config = dict(
    head_dim=32,
    vocab_size=1477,
    norm='layernorm',
    positions='learned',
    bias='all',
    init='normal',
    weight_decay=0.092,
    grad_clip=1.0,
    batch_tokens=32768,
    train_tokens=104200000,
    dataset='wikipedia_en',
)
Each number is 128 + 24 x the weight over its row's rms, rounded and kept within 0 to 255. Layers, rows and columns count from 0. Numbers have three digits each. The size before them is the row's rms in percent of the matrix's.

# k: layer 2 attention key, 128x128, rms 0.191, rows 47-67, columns 0-127
# q: layer 2 attention query, 128x128, rms 0.203, rows 48-67, columns 0-127
# v: layer 2 attention value, 128x128, rms 0.287, rows 32-63, columns 0-127
# o: layer 2 attention output (transposed), 128x128, rms 0.197, rows 32-63, columns 0-127
k47 101:131118157129131149128117106136142143114123121162135107133108130176156102147135151122122157110156114089124135141160127108130117150055102112137166155138168122126119102114121119112156086126111168124132126119138116102142147128164172118196136127125121143151107148095111113125163139170139187127155123115177129106112122153113039157107156137117121128134150153141126107100106104121127086148169
q48 087:143075143142131156092103094107154095151124141123084092143087127126130122103127072136120141087119167103136139149133135114159096114142147125129125127089107107150138112173135128111136148115101154108113104128155071124102121110127137141138123130181093134135188104135103097075120205122138130142135107103141133140121123119139121134132140146071113123145107128148158115126125124180127125179129
k48 099:101173077117110126128111095120130136102145175148125155124164146086121153131100148143154118158140109177117093138099153134129182152162133144140078128137103156148139151164129121125120181135155120132112135115104130132126089145120100136107144149118085113142135131166154161116128117092114075122115165125085118137118123097159175154127105112161150134106139107101123131159162162128123154139084
q49 111:154161114123146106126119104151127133122150127095100134088183153118135142172151141133140110152139155152077158105100127126120145117129135164147105136127124137117166164125121130143129095135097099126107191160131141122117130158097104127071120084109083153134100119112112101090090137122071103155151127128102108161130149145144126110106119121177110098152141073134140140114145126109124157077120
k49 106:110142069098128150120117088141127122133144111150123149158150120091122150119120119148147084168129128157116114185106149127137124104166098139167106134137143117157133126103152111150136163148126169136131132106066114093125116111149100136125084132084138117142106133185179143126121126100111114107108171145090120142140102103149174147107115143136148100112133125137101111180150136132121178151097
q50 096:089146150124135103157157183100155150128127146126137151066119144102095159116102134101099150121115097121142114132149130098121143119119114095132103129123103095146123140165140157117092171095150103118121133101117136085106114154163082103119146154190125102143115125102142126165151154137121140140159132132129123150189150202121133133169149127111086120133115070123123117135138141118126122120122
k50 110:131125128131101140161118122118125112111110162145138140127144172138152123133112146151127146113122120132101146086096123144169153205102177140102149112103078168099123141153099139112129109143105121150145109164176118169128143158098122141124171132156103124115155136100093118077123134125152092110130143097161110137080116113175110107154147073140147145134137126109147166107125125116110153100158
q51 083:141148128116167108126130162163093114083132123114103145113168132128167156160141154122151114165132107154108172139112086134122111131138118127118128133159123125115148160118130136145134089139103120114125132139107135138116135124131117126137064093080171138122075134123120118142168126137110141160173134104128127130125128143117143106149102079209077095147155078131146136094121130108102162096152
k51 100:165105179148140122145159171118146134148096113102150096122103118168140100127154128094098159103110135072135140102167122120129113130099154114102167129127146132095125113117099158114126079116130111116154119154181141135141154120110158113138159125162140144113134146097087112127140117166146178145143080145171136107134147153096096103128150145108124149138118143131131124108089111129120074091166
q52 088:089101124089112120128120165136117126091115105131116178083150092170177145119125140075162123156160134138142155110116138152119146131115113144187143149136121101147111159121114139154161123165122132141124133132108102124134095087128117111139094082096154150114102147122115133179159138148110156132142150109106121127157134114072124122150143094196137107118157111123156147111100132104093109116133
k52 102:176103196151148129149136166129146137135114115121138098126105138171122095153141119112103160103116130085139130101165104141120111135106133112077156109138132143080122123134092147105109073117129111116150115140184150135141175131119163128138156123151151153111134143092083105130141108172141153135133095118186136117117122159117101080146129138100106145146124144135137123103104121127127089092170
q53 088:142145125141095131172134107139154123184113118101159133128135109130120118138114119137124113104090128059170095153116149140137135150138145129143107155104137143132131115158099095112073130127144097134151078138126095136126127100140131118127196171125107114157149135107176117139120114095168110132087132141151143141111151091136103162114131172075169126161101162142135122134147121150162104139099
k53 090:106150068120124142097098090121116106098148142152114153136143134092128165115137132148166118152151135187110124155097130138130149129172128141146092118135109138151134133115155121135154193129121149136116150103081132127108113157124075131109111139115100113129133129189152139121124134111108062133095168109103125145143128115161193149117123122151124099114143102122135128151161163130122164157097
q54 107:128097138152115120122114117117153111139124148137140125096120109139142123121148130153121147128153127096172117123116136084141137149143116107089106122114131129192163111140130066097108101139176181124143080136122103106126153128147095149173124130116146133141161154137114137151136139118140159121112128159114150137179119122171124144118189131145167120134104116155173141117111136109187103185078
k54 086:125153072101112141140127095151121136110140099148144168137172150087100132147122122141148118141135158140111121155104126155131142126148097149155149143108127096138105149109125131148177179148087162160110158092062104146121112117115113119126091133109118111172102115124162147164123127130102090106089132091107146139129113101104165129121094137079113135138112102131095072137168113117108140139123
q55 081:131118112142071135144105093133117146158117065130130114101112080110129100170106098120121083065129178134137126103147173110146133156109119205144117112128162132119130157119112109133144129111097137117114136141119112137115122154143168143116137113114130117134096134185109110106115095096086121103123108131125143121116149117070097122103152161121149178133130127137151114121119088122145110148104
k55 083:129117154113172169080155136114125137112128151132126115110117158169127104082147131125115149135191114098103093109136121132094110076130090099085138127159149153112112113105135113155113117172106141118132124096189144090152150115089145130142094115130124163153140103087110117154138127161174139155142156117157116121128096126132149100136125110089106107138116162115171143137146123115089097132114
q56 110:091120139143117185086153124147131101145101171096147105193122117109136136101101144140090126118083103126124128140190124157097050140165128111112152150136105113111111118087126121129130108140142120131125064140113148153076147115104153132139133148118167136153155095157154116129133123129118128126131126144140147110111152128148121123139118125102131119118110152119118162093078166111111096158113
k56 090:158138166139130070159130162114171158152137117134135130106134156143126119158129141093159172136102127103128147142139103116129176152091150112144144132131103121164140127141130148105136119122100123101120134122152124117166134170159118122143168144096088121099130138046081126112134139123144152165152111113183121134150145147084083115110166151127125124123124146137149101134114100156142132095182
q57 104:132120123180148093143103148132083108103129117092116110109117129106113147117091103136143110134136108079147147110092103133137136150128091097084105099093123139126161125170105136092139113152116107099114114074122091108142119135120079150124133122150141123116089147084127120119101160105127127138125125108122133149180128129129137133132111132160111065144118081193140115165150157158135165159129
k57 093:105165066068112142093103107132127103124143123119116145127160121095085165121154131132143109164129135151121128161112159113114115088185123111169104149140138141142100113098155124138137161105139139133144154153079155125110106114138096106138084136105138116138136138219157111156129106094097111115122134142099104135119125120135149128081111149149126119134148121108118115149136138129140141103072
q58 088:114143151122110106132135112134145095193099129103176131129093161117087157089109096112127107099107136088110141087160146152090143124156152107168138154135111093101109096124121139151128139119118108133152124123171174121118116123137168124117166134133094116115129121141143128100122125088163098100112140080138129112096101120129120130111134144096107156144121137071097143190112149157122104109163
k58 090:090151085123134151116102116115113132080166188163079141123158150102126154110111132157145120130144120181119106157086113142144158165146131151133095118118100151143136152157138111127120173134131129130105118117113121130142097155148082136124143131119103115140167117149136135125112149111113053150121181125114128128136118115162144155135123104179151113106157139139168145131162151106124180148107
q59 079:122162070168099116165166144092124128132151145157136147133143128134119076093102126184107110116128109126129148114168141109131150082097164163121115092127156101104113132116169099115126129142106128114150168185132149119095131133131118132180178137144120093128123154159173095080108117142126134122154126141165145137121103124106101151108107157132129109134119179142145140131146096104120129125110
k59 070:141125164108128129079131131169129097128132081118105140138144066119164159129121084135151112135133117140139071126144133123145112122148088146168117144141174178127138098094088150151140122116145123122108126117123128075118125084114133139124099137104180123197129110145109119116125122094106179117087122115116136122131140095137148127146110174131137133106140139097092115108130132115155163177127
q60 109:128124146052160101076129151135126091157122123121109144143118116117124128127129110102161121160146202160121153121100135148124124091132081126136083112143138119149129151158129120133175132146147146134102118112141120141140140136109119119100120081133120145096122138102115113135116124140121126058081139111090090175146131153152147088101130141161146115098160091154125125158153135114135178133123
k60 146:140105096126121146122129106160137121151143070141145135162141108121121137151135111151128104155129110118128115171140145126121100072166089130146142120133181107146136104077163112128127109125118177126139164113082124085154162096174134129160053080100180128144080122138171142145125132138125167113136114173114115139126110135115129125112120162108124114118120137139109100145116098137148126132110
q61 091:115142133121118212109149141094111139119135150135122131190102091118108106132129156103105119142086182153095125153173121121150098103130137162111090146148159161131083158089163129113158166107160115157094116138134148120124124104113145127128130109119148132134109094110121119133123096167126141106139124167124098144106132153145129136140122123087154184095134169133114114122140116136106096115089
k61 096:146086152128151080116126130152136133170121077123144121145106128153154126142100124147121132159147103090169125113149148147120114109120105105122183107147134096125146133110150122160130077129100141090118119133143150141142174117169195141152112111127138145161075107114104154108115133149146168152128102133170126121129139139074089125134132151123098115127115154138136172123069101149152136147156
q62 090:180135134090124108127072140137134143084129141137096086136137123122164133142126139156138164142135141133125140167128111139138152162147081158132131154108135113149139117179113120131112143145094125143098108124161052133093133098141144117147088109124114153166103125092103129132187147177130146179141120141137098104146115116115091105137148072137127115157140104135100128155097134128145164129123
k62 114:115103149154137120130112159099133135104119180144138126093115171153127129113135154112116164116131141108123136067138126137133129196102197117095136112119070160102146161160101152102123120135151102121122093145164150132147119161102134142101179138177099112104154132111079137101131133125152086126137116096142130139104123119154137125167122114128127142136115130088160154107125136139101097103156
q63 098:114147131169142153103106127100126122148151168134135108185077126098146139137141121172152138112136129115123125146162116132098081115199099099067146110145151097152106078094144122137145152130114131136131084120144136111113149130130126163146112105145138115140117111160159141131142162150152166096101114109153157119131106135107097152137122129137123156139120177141109139174082123166140143164144
k63 108:144105192138119108097151153146152142141115085126113108145116115161117114129132134104092117116118122083151111127155109113113121125093121110137174127121181118122130133118123149138126081119124133116142137141155150126164152125151180118178127117129181114106111120077093109136105134158138198154172093157162122110127146146098093112114148159128117150095134157130108119138082080108133110107133
v32 117:121110105090136163136133109072163146155134154151125128146116142162146153126103090123118126125120106177098150151130123160149083155113094132104120143132093112155153130103128150160138120136085134136106113127142156134165134065133158129125129102121130136151140157143119128112091109156074152126138118157109084162167127143127135107110130117133129128155115123135184171138128146071127135054143
o32 123:102100143126098145131148148135084137141109104135131115144119064135144093118138144147141121133144102115141101157110126142123148123138152113119114089098190122139098104154137081118099175139158136114129096142131104141092099104088122110130143132144152150151150107135112139187152137141156135118128142117122169096128099081129117160129160116111173145100136156142095095108149139176159083164093
v33 118:129088121112132158099064184163134156118108159154127129102191125138122123148116118136135123138170125099112132124086144144154104123106152108117123170113158096106154147068166123132114087133142102106101139115116124128126115134163097137133151118125107152118172136126162136122065132179105138140119141134137148139130154155143113115101097104150130120101109101132085141145118180124130129167105
o33 111:131119093104142119180164099147150110109096124137121116083119099139112144126166124071114132111090141126120130114188138097116124116123120187130148147140126125140154088174101134140103144137165161139160149191112147141097111119116124106121103144119107125118112131140103106107152149135093152103098121076103128123121129132169124142132173164080127143144143088142178118096151131126150131112133
v34 105:131098128126121128102144135170110103147167138113100102145109125128144109129122110137140094129149142160154170097151117113103103138131108198091118121137080126169114149147139126159164161128133126140118085109134161088125154129093130100123126139104183117113086125118108140168146143098156100106102155125140103122126134150105109142153210147098126121143145160130147163135074117144123115100118
o34 113:083116142166144143094127131144135154089093119123136157106113138164145121140129161140116137149140140134127097149082099144166130130123121085125131107125136111130125141126108119065140078141107169093144102096127036128164102132181126138116124131126105192144145133116107108113090115139136124115146117128132130136156132117158158131094130125137137107159173093105135123161148141094159164148127
v35 113:126098131085177136130102124116133169160112121195105108143132124146161142125122099149119128107157110162140146129141130141187100145120116137097116137149159136135162142150124132173117167158114091131113091136121145129127119117136131096098139113134104133142133130123189120142073086153097161104154116139111085136128137154160117126083132129158127117149085115108184136118123132089095128079134
o35 116:104135109166079137128155142129131113118131146143103144102155131133151132116173159093135136143124130116149128134110114108089125150125127100131140120127123134153124120074109110113135098137157172147144108155098119164125120122124126132152132177105118152142123145149096159143176131112146155156083107087098181107159140084130116151129166087069152137117162141103139145105088111109159068155100
v36 116:135138113110147125152150113063094146084098115089143152140108112120137109157116108120127154122140151118123082140159150131121187123153093115180156100178153140136129126152116083117116133083102131117172121160101100156062107158091150124146096157135132134143117135125127120095133110136133121115139097141120123137109122092135120134128106129108088107121142162100124087152153108125183099148135
o36 109:167161127136159141121130145142093112188137117101125096138180174099139141134111153165153114144103125136104159137114109142095060150129161095119135159125111108125116128098144150127146128124162084140101184116135147112166145088125150112092155109142146097124113092144143176131102114114152117144110137117133151069127151119121108121105107089142103164140102113117119142129107106141125130078121
v37 116:123099114137104144136149161107136178131154139105173123115136102119110137149117125074120142099125142115100119117089112109139130120160098117149140097177163097115137135126144101129163119105106122167172123167105096130080110158123130098147128181170131141164126148148118090080110092101131101187157120106133127144097120072108106135121124120122118126133136129099141127164122139156131174153147
o37 110:148141131115181111153144151147158100136104127136108160126149167128161150125099145127139090163111126129145148143132127123112093136113134121137089123124090095156101113135110151115084184137132144117081113106169130136119160112140145121089128091118129119115148091116152201133122125128167140056091142078138163138126103128131089110132140071110162109145104148112129144123135133120120141098153
v38 124:179127131160075140117110118130154123093166190128127120148139097152095099129112147125166110132120164122121141095149137115127088120139133124147150128123051143149109094123116081126156100185150137121104075089114166105179137116110133152108124133121176112139132097151131150123123166143141095140128149122140153131127133144144087089132145127104151143125128116123110177152106127134131101117106
o38 115:094134121104198104106133175127073084132076106106120125120081139140130131116152075098124130139171099134143153146133087150156147095142134121104150132163161121109148146147164153145128148076146107136129151158152092168126098115156125112150119141118096169105111118127085118129109105106134153131123160127100103156120126140116127143138139111136140118129166111176131089113165111134131144126145
v39 112:117129107096130165140077188108123102119139136144136117124157099114152121129163127129119136149159081163128103125077102161153135157100146115113128166148141124115127146135100177116154107112111133062136127159138139153143103118114159149138126077123144185129128165126141117113099129147098161107130101147111111128180124090151194123125112122180119128121142118133104130103129127091098123116135
o39 102:143135091132123137136154090121125127156130124134148110126117102106112132116094104161110134111129143091136084129165169138104088130132134166106138090146137150124106134121140103096099133129163123160112164149099109147137178141117132093142151177137141102165150114138145102134117129100104130181113145135129160093090143172125088140156143180044124122119106158170148114103137114131142109151117
v40 100:159126128128096150134075141082151182135120182169145136152181099126140165088104117090097118144118129118130149101131111142120110104098163142147148101136127152141156128108083115170115118145127125141144144114156132122125142107112113094150104159128101153178099187113156090158082104115095134133135131143090138134144134167112128139109141090122123139159099124143140162142116162112131107143129
o40 105:092113146145154093106163142138123095161128124136116128128088122114136115114146098145156098107123146123131121124177141100134114130165121136148134142091139075147119090134133146105137139127124122137150102173156124140085083108124149166157144148133139097107172088157125130085131147128163146085110127083148156146089109050132128173107141141099158135126154166123086113120104151147112123123125
v41 095:105130114133150137143212147111120137143167117094106124132112158117123114153139097156130167114149120125113096148095117102073132170108096128109145107146124125160098164120138163101139120106146146121132128089097141102121115140149090109156145106136159128091152136139087146101161147103102094133112162097107089124137124085112140132123108137131083117115183117141143125149086132150129128164174
o41 082:178094133152091135117023125152114145113102103112123114141154144145134127150095114127110143131084138116117139138087114162172163127160153117127090103098135143122150087133114115113092124155109132104161130133155113089160156135081126166092119134131105119142120155088125128107113111167132125126134138163146154120147140157128099152115144159156143133152103097138116128144149140128169157112103
v42 108:111122098101122156160100152163089115131117104119113169110193157153153141098132105170096153109134105157127086129069111126120121153103115145089109187149160124128160111134158154080144158105132129106126142102133120125140132145116142110148132103105124134143123151143108096101075131121125118136164110164148113143153105103096144119172151103158136116103123119142136141130158111098113091086122
o42 098:177153138172124163085152134129111194065147127136127107128101085093107132149096129142139118120108139099132143143133145126146132122119117181105128101126154119135137115095116121116133102158112146117098143129088072141140098125112120131123122167173095141154124123141154158155119108189113134109092088103137118091160147133155105112144108121092103139126143167152143150100124167147130156140122
v43 109:113104135119132144103120125121142183107123117143177070136145116125125097124134109100126146119084130123113132116133117129131128101137153132168155108129112062139134150091108151154125125117105117160117094203107151095082086133121133088134116116096139146123130151136134175162134097147136149157122159119079097096114129127158106145088131158152139138122131146104135098128074147139080153136145
o43 109:069132132137120085173140162122134084150106132136117197121111153131109120123164113107112106137159132106179135101131122095108159143119117128132118131119143124162134111136130088136098161138168154120164120121130163099146146104160117126124156125142137071129108125120123093123143155096116100099100113115149162143154112125132148118084135126135123140165088085110165166165158104088155107153107
v44 111:147086140156129132126127158134115154111126169109143108158103128156105114127111136116107085135156152117152154159157138098092156138143116148117145102113119139139081164086132102158114117099134125136161117179148102135087124135154073159111126131151194135108126150103131147147109135108143128100097148118134191137121125137112120170148133126097125092140114126102107090110104090132105173183135
o44 129:132145154066143174117086118155151100173082108103116143125127137144113118140130128079112166132114173125099114131117143147131093109134151094139121151147092143116112089153137171154136132117152141108109093103146163043161150141138165119128113133110104120106159098093120131118140168120115083163139114115137101138111114109166161101115131134091133133139156101131129136169144134136145128132143
v45 091:162187125075117135159129133098154133105138144109115116147161160122103169112120137126129103134099158139110150124147117187137129101112164105113116133119134144119142131112107149068110118116138135072125125119138149151141138112096097129098147111116139191138145179142096122127092149166083109158086103163108122101160106137135173117138122173105163127127158093151138136120141125119103133117144
o45 088:119046119158083160103127104100124117167094154127152113160086112128081105134124053152130158107147095128129128152118150100143103107130152120128116115111108135164094166154164119175104137115136119151096143119150114115150125109147106133149146141166105108091148152140143102147135132135170138111125137127112113130104131165133108165151122126123137157146132140156133080114152128174145124146091
v46 103:124107157149101131089082127156089127122109145149162143105118086163098115089124140106114107109086140145122128078119131104107109114110129164163115128129114119111157089130167073122109136108075099143136135151144102109071121143158155100146099153091143112135118128109141133143105094122155144159134111146158163110101132137112106127136180151126180117123144122129088116153141103165116125161110
o46 082:107166142095167123148179129151178110149146134097096155118109096120129134126115068118132099133152113099127146091172127138142125146140117138143159162143133119171098158117100160147129114164148140134117093091110104155115087118148117156127140086153112138094108106102140106145152156117085146104131124080113115128163119127137138109167100133131083106128128126102151165126124172088120140125168
v47 095:116135130112138157108104138148116141113129124131130147190139104114150112112114118113105156133113154121165141133103116095122130121165111135175149122146073150176117115178157154089149136167132132169144087125140132141096130147102136175079112130146177130133100081123113125148136124131185120109141107118131115081104079132107149139167154142096133136156160150153153127089119099131129135129085
o47 100:140152131168162158098158166126139143150117153099104113099100147153105140129118125137107110145153133143138132094119113158170060113135110143128134124111180152110108139119104110161102152108150163152093129087108101112182130121139137160126129150125115142151128124129130103090127102129141072131147076146130158155147125126100107100113088100182164093123123158137130157159095110164113118137126
v48 114:138144124134156091110170117185135110158130101118107132102137119132137200137105133092150117116094142116122141136166134136166135165137108095104077135094130131121182131115144117120135127116132068127097097098113143134225156110158120092127172100148116098164131099133127135127136133108130102149120118158134118128098123149113121152130132134118161122129078134135146129146135155122139142098099
o48 101:118132124093149110142083128082125131104154140149115140175138106149132067155163157177121153119161139146159132163085147113122130104078108164123147123153120143151084146116131110139119145184117180143147131142141090139099110149121116131137106120086084154128130176119105134131145125165128146133170129127120120142130114101122139104103156084109123142124114078135102117103121112087124112170129
v49 110:152157112096095117109106147142107174109097137111119131126160122120161121104113137125101112167182152102151143143114118139130138071149174122093119180114162123121112129122120140122108127153147153133145131147160102132139128133105088165080142143150096142106136156125137090116056127123108123090143106110131196110145128158099132147144126090147109123152092140166116109098134117118133169150105
o49 114:127108119159170208112157122126154118165132114139133123135084136133091110113147132082125115104110163166127107136157171134144079127088147139130124139127106136119134133133132130143147127074113119119092149154102167141110127112113163114160156126135106140143134122163150128090129149123110109109102116148137115149123081125163156120144110147034163127132163163111132116116105120161121104112106
v50 114:140094131109140135144101165108126119124132157182171106175171090127127123084133130123129076129133137157154158139154085122096087117130151160146132121102081141140147159138120173147158147127140111112138148111161128145116142140126123102101117122102157125152109159100106090169169153135132124098078129142100112082133143142113149146167115094091136159109142094103139156134088132134134112137106
o50 116:066135139155145151089124113144126144161132146089106138065112081105120153153117105157139151126121164109112102119148140078140137112154134120133121108114167138137106101132142136075125119120115102147135088124127142093138129105133129176107124172126116156129147144141107110118115131098117125111160109106149127177125155094141156138074152134148154070141156189151148091121122138135140141155149
v51 114:087114101122125125131136168132124160117169134124138108125211158143125118138122137147115152147120097159132093121096095146095160106115160123109140133124170121142119170095124190093139118076124144118126156163126120109127099127113123122152151121084150176115151168108118122144126146146121131128114135102123122112157128073120146161141111117161132108133120116156098136127097112136075132192153
o51 108:174115118173113146115102115125110126108108110139130126131089136113093114134124078078110143107139183091117132110126150121135099125100105114103078134123141127154112109173104135101101127195151133136108124115147162094125140166122105145131147149182124094108129138112150123093100179125097120126107103145153147147144123188156157131135150193110162121133130131139155128120151150123150140139110
v52 105:143165108083142174157134143131124142149101149155078140165111124147135149146110159141118102090093162155099124136139137159116150122126125128125116100097152140144140145154111145131150096144137121131145079092105121153123166110131064098103136079171100107186112164105098102138071115124090106125119108134102132128169140130139134109118115145092155137159120091138131135098159114121113122115150
o52 106:113078133152099115098090103130111092138091120119124058184130125113110134120141072134148178116120124129167154139127138139145122122146129126146107118147081086121125116101119126133123149119162121145124114101160102146124095129117128186153143177120137171125157126163123135153161107129157176116106105139119137114061128086108147129106138157118149144151136142125153140130098119155150113157101
v53 122:126149125131120100136134133102148126139119113162136105146123107122115116155101129130166107131071124132156149165170113112130130129164110084195126094111089131123103142125107167186148118156139117104105133145127122151131102119144138129130122142128107113135125073113118067138201145161092125110110129102112127082122152116131133146116068097085113190127126091115128137115116144133153133131120
o53 120:131102124120146120168090129118087123165136113116117113104138157107162121128177145146124169133146126142116090105115116091093121089113125142133140116159143173094152104148133105100125142116127103158174116122136192103131168143104123149082131133108188112113109141149122166134133134081120131139134142147127143173086124129104120117106156113186171102123125173125107083120125108125093117140140
v54 117:130124096141071074105163140137157129121109135090173122100108188135105147117110150128165144149110136113134139135180156147129146106142131099122117151087116107135126131070178146128137133132094113108097141172120094136177129119133106109104165154073146104099140125120118128138123159118141150131127108118144174119145132138132097181140101112117164145104084169147118111135113120121133130117115
o54 116:117127130060161162145117116112105152118156114146138133123117088136114108110174140112102109148143145153120102137100143092114149121066134143149133120128152141174135160136097156142131143107113138153116142111152188137110097136103124134151129097196110125111143135145113127158110127130094071116117116135130120141118104140106175097111193143128107157101158106086111127161148093123161131140132
v55 106:116105120122129091125149100108162130114146167156165121149123155125115117127101129173171124148140091129107128127144140182146063123149159098156132126121102143116109109130140138122126124119114107109065144097125098112147151116132139188131155101098138141101198102128128123148145197188113143120100120102121106104118146114156116111132079124105130125127128123148136167166122120119140096134126
o55 097:150133129133090153119129101131103151147132103121131086104147124137110117105151125110129125112119075115142101146114095114156149138146117113149106108132181131132126145144126172151150132120149131161167178142122174153118108116101107094118133177122144097066097143129096122151117085083125143136147139146086094128142131144141116138131183162178153099099173112140120122104153156167160110117115
v56 102:094094103132116132183134148046126135113155129154176165155150123136114131159132102121129134137123112134119124133153136121125168134101120136178116099137090162136122181104116081146136129091120144105156120193137094138121118154120137127133094145119166161134140146103114086117099127157149165086117111124095122160123125087126141132144109136119097118107163134083128150157142113132161114151135
o56 093:174173118109133169091095106126090140181087140105116116107146131093145147117110121137105111124117143096141137118129108137095091123137149102137137141150156118125072095135128176111133144120140059119128134107136148146125149129140124113115112112115136110147129074169123189139136145075111109173138115118150160087126158162136143146091149105121138170128134125139117119142108133149125143101179
v57 123:129140133163081130113103143138118137143090164128086185109160134160111133110117147128118106119093169131139118114120126070127143110114126119145120110099111194135125130121180103137164124119128154094146136106136116118143128120140091113152114169157160096143142108109159094145100112112134126124167127136172179138132111126100099091191147113121148138128117103126106178131152097115161102148109
o57 125:154129122075184155041135136129072104120099108119115088129112141129127117133140102142128129151146156141097137105156127143091119103130101149144109120150147098156140125125112139149118131171134110158089115133136108175129138130117159141131113117145120196169129130140107150126177130160104128128113122090118088146103132140113135116134130095145134150106131122127122138095135177119090170088162
v58 107:138138131087119084112118135207099091129103183094120122102114123136106142148105169141151108140145151122160131110142123146123164121138118105106095158096142154088145093127156085119135122150124126117120135093114098144147158103149115122134164125138106096101161127123146142142130153106135112091114132124187170131135152178129075125140130121104146124149125153146089129141129111150158085147088
o58 103:093142132105105145129156121116177142132113109129110107170132149146141100160181119127124120137125117162132115178127136135164107135091143158127150120169131098110124165111096165165138113153124131137099160157140106134107092149102121129098119094120112167112096132132085100128114134160106168136144108122089098113086138103146155115144140164111138103122175084103168122088137146120152165081121
v59 120:115136123101169082106159118154081145117085105131079133108137129136147132148087129150124100122122150113155086142142122125104136129162112114121127146127210151106138115170174139112123149107130128128134151081114070112117143148162123124143164121164084095150160114112113115135137160130096108097146145120145141098093135145115114134158092091121113115138119139143133105146150106164165122167106
o59 116:182147132163127156105112142145122155131137117130106111181158133118132115163150139110138167141096163155108171131125134115152108129095115154143093156139103114149128110083118129126125092188114139127158143157115172130121118125090137122090143140078126154086083168128124136108103123140096160128138099160129103130153155094147105088110124122143129101125161127106130164072120146104134132086102
v60 113:099109117141105074142140151109129105094181147125164093131168131125108120135120123136139153133122102166126113113114108141133137123106124156132140143181135115131117147105119170123155150092128122113122128148125143115113079126107163074188121129084172162114146150112147110142145156164120118146115142132128086094149133067113141161153137117175147113103151133119095129150098106138088090131170
o60 111:137173134137122128135113139136098172133137081127115180088104122121141114141101074129118152130136110083142121132103136122109121141099119098125100116104133127146145116154108132086092097167140118131132170139141119116184132156143100149119134151164131099113104109116132151108070150087115145105112149086126178177146151184171113123122149161117126135130124106128153129109166148094141157158114
v61 111:169149095129081111157172127093155172115109115089107130163110152088146113093132101104117130148136149091104137124143124140149123116132154116120170123156153118124115129128114150121142106135166130103168106129102137122185118141126066112133112124116167152122142194129134140105117111086096118107155115112098123072151120122113147148128144135164125133151134171154170112130097168114148152106120
o61 124:096089126150169153111122122155089119160148125154129116139128148148123111125100151160130126113119130112115104147116154132130158131113153117149129108112103130168130127117152092127123153072107124180123130161157125152128127088139169129089138160169106114169119101141128161091130118132139129098118097172142122161089109148133078142120111111055140155135129106132083138151141081144171094098120
v62 099:133137138148128161122096148142153155149131113179113124130120106166141142096106149117116126077124111145110119101071125116125099129152130122114146125160172090114123126169140113122132101147123106148162138111149103141093147120149145102107090146156110128187095159143099104125083079111112120168165110145136146136145119093124148120105165136118185116141144105120105141108156102162083169120164
o62 090:128105138143156114124161099123182120143137118130128122112134123091114131105146079124154136150119094130122160142168138129137117133121106141130136158121096071138132144131119139103088156128140157148111075077101141131080121115150111147153136131111113164105155123085169138156150098123184177080112126109121116123131114106117087116189122130100121142160110176124117149146114141129128133178161
v63 108:126111113142095109138167121081121139106127154098196114141088126134090098119121134121139091109094145158121133123145145119128132089150128161146112119155083114151127128116155129128145175078103103145102083159117123066108130136098124107111140150095187135101133138117100106138139129132171127169125079110141138104123150101119120148157160161094167160106145114135124133169111117125134146129119
o63 109:090123126130155189115115155143121108161132088108110175138130083125117144122084111115126131160153110091135099099071067135138144152121129089168129113101139167173101157144124148099147121130152135124101116065145125150147105106184136122135133110177124149138106117122118150161145131123128094112117145131121120144167130156117148115128139115138130072126116096097124160112150132138145144123161
q64 081:158116134094086124150092091106153092131114130130127100178128126110132144119137110138065142086104125129140117084094148182122153139128131144171106134129123113131107109142150168169123139108140114128114103126178152105142127181143148118176122134165106099104163129145159123128097164151118106154130128162127131085113112136129157120135143164090130177124138113081104112128135119114113162155094
k64 085:147150062126129148096115107146147132117127138145127113109122130092118137133109101129164114169115141157137142141124151107148119130123055167147102129157098137155153140116143103107135147131091167140121120098091114075126110172144101107107122132107133139138128150131188109143147115134127068095111162130121138158139105103149174139128084163131131073113118104099137117146154143143141178147109
q65 116:129132101119140152112138113121117098120124126186135089161164099126129111115107128095122159131088122113125171124143194144141126178152145159082125145153076129112093118120156108146158144073102156106119086137116156145128133118130144086210119070112119115130139117124160117149154137136135152149128136145131109093099126143122101125126121096091091161128149145159112136129122123146138134130136
k65 115:132120193140118108155126186118121139093116138111096148108115158172145104111129127117097161085134141102147130086157128138118148164091133126095158144107099151111128159165104160120113103134165100121129112155159122146127146093108124098132153162153110099106130126078085107121145143166133127159137100087156134111135138136127112102142133095132101160142108116100165159090095150109115107091137
q66 142:084160137201171142114138138133150163143130140113144090079124126152106088128127142104157124137147127149152089163152096082162090116141126115125102137132132123128139144111102102106158106117128154145152116118099109145145113124154121143105148172107101165130097133147117114113114112086156140099102093135127120141161145085122128138105148147126149079176158143171122129135113102108165085136151
k66 112:131119084098116134137074081134103132135140116125109137142142079081143165150151145168104126145129123156150122164081135148134130130164121123159119124127136120154105116121185112143102141155129136138110169111068126118143106120119119130127103147101112110138112142153171150153148161090108120105150185148067125148128111124163160145131108132126136093137137115131129114144159133150173155128069
q67 129:165135140089092133137093169117105090117113136132145127168137112151132137135083139132095163113130143120103154104090155158113144161151146120137110144125087178109133103157138169156133178101135158121132123137140169092157111117126126073124137099122152083107159133115135133107127131112104095167158126126122127111125127137126157133124115103152114162142117077081062139133156168144099138115135
k67 102:106104146151124150123108129146113126120147146104104136144110125094164124119131133102111156101127123151140108099172156127148125116114096136054120122160142109109113124141097191124109120134120100122118108116167157142091160139136112117100135159124085124130128135096126073134115141179159078131139118078136122128111125141176113092120105144117108163149099128153161142061169151123126165131150